Weights of a small transformer language model.
Size: 18 layers, width 512, 8 heads of 64, MLP 2048 squared ReLU, vocabulary 50257, 185M parameters.
Architecture: RMSNorm before and after each block, rotary positions, normalized queries and keys.
Each number is 50 + 10 x the weight over the matrix's rms, rounded and kept within 0 to 99. Layers, rows and columns count from 0.

# up: layer 11 MLP up, 2048x512, rms 0.0927, rows 948-994, columns 32-63
# down: layer 11 MLP down (transposed), 2048x512, rms 0.0914, rows 948-993, columns 32-63
up948:55 51 38 47 55 61 55 51 54 46 51 36 49 41 73 30 58 61 40 45 55 49 47 52 58 38 56 47 53 50 54 35
down948:53 47 58 51 60 71 42 34 61 34 61 44 41 57 34 45 50 43 54 43 43 63 54 58 54 54 55 49 56 57 53 47
up949:38 58 51 41 37 34 41 56 33 51 42 55 71 56 43 48 51 63 58 49 47 58 53 58 36 59 77 45 51 54 45 50
down949:51 68 46 53 47 46 53 61 40 56 47 62 44 33 61 54 47 47 49 52 26 60 37 44 66 49 63 34 72 41 77 45
up950:43 59 60 44 41 37 53 39 48 58 54 63 43 29 57 28 36 57 57 55 56 56 54 44 63 35 50 49 44 64 40 45
down950:53 51 41 51 53 47 60 50 52 52 45 49 47 48 45 46 56 54 48 47 72 33 27 60 57 44 57 50 26 69 50 51
up951:50 45 59 37 48 42 47 71 51 72 54 20 39 51 60 43 52 65 48 68 52 46 83 43 52 30 45 57 38 40 48 56
down951:24 54 61 74 38 65 49 70 53 59 64 60 63 48 48 41 50 41 65 57 53 40 44 56 49 53 46 46 55 59 47 60
up952:29 39 50 60 48 55 47 64 50 41 49 63 64 45 49 50 60 24 69 54 43 38 25 44 43 48 36 48 65 64 48 46
down952:26 56 50 37 47 59 26 46 69 40 34 44 39 63 61 28 47 49 47 56 49 35 60 49 52 55 49 50 45 49 48 58
up953:37 55 46 40 54 48 48 56 52 49 54 65 34 36 59 59 59 55 56 47 66 42 46 43 42 66 43 66 58 54 54 63
down953:71 51 49 47 52 42 70 35 57 61 43 54 48 34 58 53 30 48 37 51 52 49 69 67 36 35 52 45 45 48 58 32
up954:62 46 47 42 52 55 51 32 45 49 53 42 50 53 50 38 70 51 66 48 56 48 54 47 45 51 48 56 42 45 45 58
down954:53 48 63 54 52 45 42 63 49 58 52 70 55 51 38 50 51 43 46 39 49 51 75 60 51 83 56 59 40 39 32 44
up955:54 62 66 22 52 59 67 60 47 51 39 44 62 56 37 53 46 42 54 47 42 34 62 60 44 46 35 37 54 48 43 49
down955:69 65 57 62 40 55 56 48 46 45 48 53 56 25 41 45 41 44 41 56 48 66 61 60 53 51 36 48 45 37 66 55
up956:35 44 58 55 40 44 56 44 35 51 65 45 52 42 45 50 67 69 50 27 46 59 41 42 69 55 44 61 44 46 50 68
down956:44 51 51 55 56 53 66 58 60 52 66 41 46 67 36 55 57 54 37 62 38 53 62 56 55 51 61 37 51 42 66 55
up957:68 47 39 67 48 57 46 31 39 51 53 47 44 35 54 32 75 44 70 42 55 39 58 63 61 50 47 48 54 52 51 45
down957:25 52 40 53 61 37 36 51 56 51 39 36 51 52 54 34 53 38 58 54 66 52 60 41 53 53 41 44 47 41 46 51
up958:57 55 51 52 30 71 55 46 54 53 38 63 46 48 56 55 44 37 62 71 56 33 62 45 48 31 41 49 41 42 55 63
down958:63 48 46 43 65 56 50 58 38 51 59 58 56 50 35 46 57 67 54 69 42 66 41 59 55 64 56 48 59 39 44 40
up959:54 49 53 40 45 48 60 53 49 50 40 55 53 54 63 60 44 83 58 56 64 56 65 62 56 47 50 32 66 55 28 53
down959:68 35 50 37 39 39 43 37 73 54 37 46 39 44 44 39 53 65 54 39 49 59 48 37 59 46 50 62 50 45 37 53
up960:35 51 47 47 26 51 68 44 59 53 47 48 60 72 49 54 42 38 59 39 50 36 55 45 57 49 44 41 41 42 49 64
down960:57 66 47 56 30 45 50 75 55 36 54 46 51 47 50 46 39 36 51 51 60 52 46 50 63 52 60 20 42 39 49 30
up961:39 45 50 49 50 51 56 43 51 29 53 58 46 60 41 42 58 67 58 42 37 59 62 42 54 63 49 52 57 66 41 65
down961:24 57 41 45 40 66 53 36 48 42 68 51 57 42 64 33 42 40 45 65 45 66 61 26 40 60 57 72 46 57 45 52
up962:52 45 36 53 36 54 33 59 55 39 50 73 43 55 45 50 41 47 67 41 43 61 61 45 48 53 45 45 41 42 64 66
down962:58 58 73 62 57 72 37 46 53 73 47 50 36 59 33 60 49 54 46 38 35 50 50 52 37 37 58 46 49 50 55 55
up963:41 28 35 53 60 62 47 47 81 46 30 40 59 58 42 59 42 69 57 52 57 59 46 60 51 74 58 36 48 62 40 64
down963:45 43 50 53 51 58 41 41 63 57 40 26 56 72 69 53 43 50 60 54 54 63 57 53 56 43 54 49 53 24 43 73
up964:47 38 59 63 47 42 54 49 43 45 45 53 68 60 56 39 52 51 58 49 49 47 40 62 43 60 37 39 56 41 60 51
down964:47 63 46 54 52 50 51 35 60 53 41 68 39 47 47 53 40 30 39 55 57 48 50 49 47 62 52 43 41 74 59 52
up965:48 35 63 48 51 48 45 67 58 59 50 30 49 63 69 59 52 38 61 47 20 61 46 45 42 51 55 38 52 50 43 62
down965:49 60 42 49 46 60 61 55 45 48 44 52 46 56 50 46 39 50 44 49 47 33 52 56 55 47 34 61 53 48 68 67
up966:40 36 29 63 60 45 33 44 59 54 73 37 44 42 53 67 69 34 38 51 42 56 38 46 60 54 53 40 50 52 53 46
down966:52 53 68 60 47 30 61 52 61 30 59 46 49 41 41 37 67 40 44 77 45 56 66 49 61 49 53 38 42 58 38 60
up967:44 25 48 42 54 58 67 53 44 49 49 70 61 47 40 58 51 50 60 33 53 47 35 38 72 44 28 59 61 60 58 63
down967:51 50 49 25 56 65 39 42 43 55 32 64 34 49 43 51 61 51 40 53 30 57 47 53 62 55 47 51 42 40 53 44
up968:63 46 49 45 55 36 50 47 60 63 58 28 47 50 44 59 60 44 54 51 51 49 54 35 41 53 37 53 52 57 59 62
down968:46 43 53 35 54 44 54 31 56 28 66 59 43 38 54 48 41 46 54 46 58 46 55 46 59 38 62 49 41 62 49 67
up969:38 59 45 52 60 68 52 68 34 54 53 63 39 54 47 53 51 42 50 40 48 51 64 51 39 52 49 56 44 26 47 34
down969:33 73 46 52 51 41 46 58 44 34 58 49 53 49 46 66 54 41 45 41 40 65 74 66 39 41 56 43 43 55 48 55
up970:48 68 56 54 24 41 47 57 44 48 52 29 48 33 59 59 50 35 37 56 64 41 55 48 65 55 46 36 41 67 32 63
down970:49 61 36 52 53 47 68 39 41 27 50 49 40 26 73 52 44 56 48 52 37 41 38 21 64 47 64 42 69 45 52 47
up971:63 49 53 52 37 37 53 49 41 57 42 64 41 40 41 56 39 49 62 70 38 35 60 67 36 41 31 30 55 53 37 53
down971:46 58 45 47 55 45 50 48 78 47 61 49 43 55 51 64 42 63 44 29 66 54 50 45 62 47 62 51 50 54 45 51
up972:49 49 42 47 56 48 60 59 58 71 64 54 46 46 42 30 55 34 39 39 67 53 45 54 68 55 51 83 61 38 53 35
down972:45 57 55 55 37 66 57 48 62 45 31 64 42 51 42 53 63 53 46 35 47 47 52 41 47 57 32 51 68 50 72 59
up973:42 44 39 39 54 52 54 52 48 42 49 52 56 56 43 71 49 52 57 45 48 66 57 53 51 45 51 60 53 51 59 31
down973:47 38 45 68 45 60 60 43 48 63 38 60 51 32 42 42 58 41 43 48 36 51 45 30 49 39 44 58 44 60 65 61
up974:39 52 59 38 56 51 54 48 50 55 55 58 69 38 53 68 52 41 50 55 61 46 46 51 55 66 53 58 39 57 51 51
down974:36 41 49 59 40 51 58 51 36 57 48 61 44 58 58 50 46 40 59 63 60 51 50 62 64 58 49 55 58 55 55 64
up975:44 52 64 46 35 65 53 60 51 50 46 41 38 54 69 57 71 60 55 56 47 53 58 32 28 52 52 45 33 50 60 60
down975:42 51 55 44 48 70 44 38 42 47 34 41 41 56 66 37 44 37 35 56 49 49 48 46 73 46 48 53 72 40 33 53
up976:67 35 37 56 37 73 52 48 63 41 68 43 59 51 54 56 41 41 56 65 42 33 38 47 38 50 56 32 32 56 53 30
down976:51 69 51 28 42 44 57 47 53 39 60 46 64 56 52 45 58 80 43 48 45 49 53 42 48 46 62 46 51 44 53 67
up977:51 42 36 54 54 43 42 48 64 60 52 47 48 49 46 49 50 43 43 57 61 60 39 48 51 67 36 58 38 58 66 58
down977:33 31 44 42 57 55 55 35 60 51 34 65 39 51 33 51 35 61 48 61 50 40 41 40 54 54 69 51 43 58 57 37
up978:64 66 43 57 59 47 66 46 63 56 36 56 44 39 44 62 45 45 44 56 34 37 59 43 57 56 32 44 51 47 54 40
down978:38 66 60 44 55 57 53 41 56 59 66 51 35 48 55 35 42 54 51 54 46 54 34 42 56 37 48 45 55 39 49 49
up979:68 59 59 40 70 50 58 51 43 50 58 53 46 51 53 41 39 50 50 47 64 47 45 59 52 68 51 49 66 31 41 62
down979:50 71 54 55 65 44 50 49 41 49 58 43 44 30 48 32 53 36 52 43 48 64 53 53 49 83 42 49 50 50 54 32
up980:63 66 28 55 40 49 47 48 48 44 46 53 29 41 61 51 42 60 47 56 56 47 40 57 45 49 53 33 62 31 49 68
down980:61 51 42 53 48 52 54 46 37 61 52 42 36 41 63 51 70 35 65 68 47 51 29 43 63 49 66 61 34 53 62 50
up981:51 31 50 54 41 52 56 50 40 49 41 50 38 52 43 55 64 53 55 49 61 50 50 62 59 53 46 39 42 47 39 51
down981:42 64 35 51 55 62 49 53 56 42 62 73 46 55 58 56 52 47 44 40 58 44 56 52 42 43 39 44 60 28 52 50
up982:63 43 61 55 34 46 43 40 59 54 77 54 50 63 36 38 45 48 55 54 61 44 52 66 51 45 54 62 54 51 55 38
down982:53 62 50 72 47 39 44 60 53 48 32 54 53 47 50 47 51 45 51 46 45 67 23 37 46 47 32 48 46 40 39 56
up983:50 57 61 49 46 49 54 48 61 34 46 64 61 53 52 49 57 50 39 54 57 45 50 51 58 65 39 40 52 58 47 40
down983:27 43 47 35 48 43 46 56 42 58 43 41 42 43 38 59 51 56 44 51 36 56 43 37 33 49 56 57 54 57 46 32
up984:46 34 66 48 53 43 59 63 47 54 57 37 49 50 59 47 58 38 54 48 43 54 50 49 52 46 53 46 45 49 48 37
down984:55 48 67 65 53 51 30 51 55 63 48 45 40 47 35 63 54 58 52 41 55 57 59 37 60 52 64 55 49 70 59 56
up985:51 46 51 36 47 54 62 33 58 67 48 51 66 50 58 52 65 36 45 29 62 60 56 54 51 52 37 53 64 46 58 44
down985:38 56 56 37 54 39 42 51 43 39 49 40 29 38 49 44 52 60 49 33 42 59 51 48 60 79 46 63 47 55 52 60
up986:59 62 39 37 43 48 57 43 61 42 51 47 60 67 34 42 38 27 49 64 47 61 62 53 45 37 46 63 42 61 47 53
down986:60 53 35 48 58 60 46 48 60 57 54 62 50 57 39 42 61 46 55 68 50 58 43 43 54 50 76 53 67 56 46 50
up987:57 48 57 57 63 55 54 51 46 41 39 46 52 55 37 58 53 79 65 28 45 53 40 43 54 51 58 46 52 45 49 57
down987:55 61 39 38 49 46 51 54 41 40 44 56 32 52 50 59 40 40 40 59 53 49 43 47 59 57 38 47 52 48 37 52
up988:64 41 22 49 48 41 39 56 71 45 51 41 46 56 44 58 28 44 54 70 47 51 62 38 53 54 62 36 43 41 37 60
down988:50 61 61 33 64 54 61 51 63 55 62 44 52 67 40 57 48 55 64 57 79 46 51 55 32 52 40 60 28 44 54 45
up989:47 60 46 51 57 39 54 44 36 63 46 59 55 46 39 54 54 48 43 39 27 55 47 53 55 51 45 53 60 60 34 60
down989:62 39 50 49 45 46 61 51 52 37 39 62 61 48 45 38 59 58 48 39 33 48 40 53 58 30 62 38 33 32 44 50
up990:42 49 54 54 55 53 59 55 44 52 44 46 66 58 51 55 44 47 33 54 50 56 54 71 53 18 50 56 61 52 52 50
down990:49 49 47 49 53 45 48 55 53 39 51 53 25 48 55 57 51 51 52 69 37 50 52 56 15 67 64 75 55 50 41 45
up991:55 38 63 56 38 50 45 50 46 60 54 46 50 56 38 59 57 51 58 46 43 68 63 48 54 41 46 51 32 49 63 47
down991:55 55 53 58 37 56 56 40 49 55 46 39 49 40 59 60 42 40 53 49 38 54 76 40 62 39 59 56 26 43 54 39
up992:28 54 40 39 41 55 46 53 56 55 41 60 65 45 45 23 43 48 58 52 27 44 46 53 43 45 60 57 45 56 46 33
down992:69 51 42 53 44 52 51 45 54 45 55 54 50 36 31 57 41 39 33 37 44 52 37 56 39 55 46 71 63 48 53 57
up993:36 54 59 39 47 57 51 67 54 45 48 39 54 38 40 59 42 59 40 38 58 38 53 50 40 47 36 56 41 69 50 52
down993:44 43 42 72 41 51 52 47 39 54 63 65 50 53 47 48 51 38 62 39 38 45 37 64 46 51 35 61 53 26 50 49
up994:42 38 54 53 43 44 54 59 41 32 61 31 46 53 44 52 47 32 56 52 66 36 64 47 42 44 57 36 58 44 70 36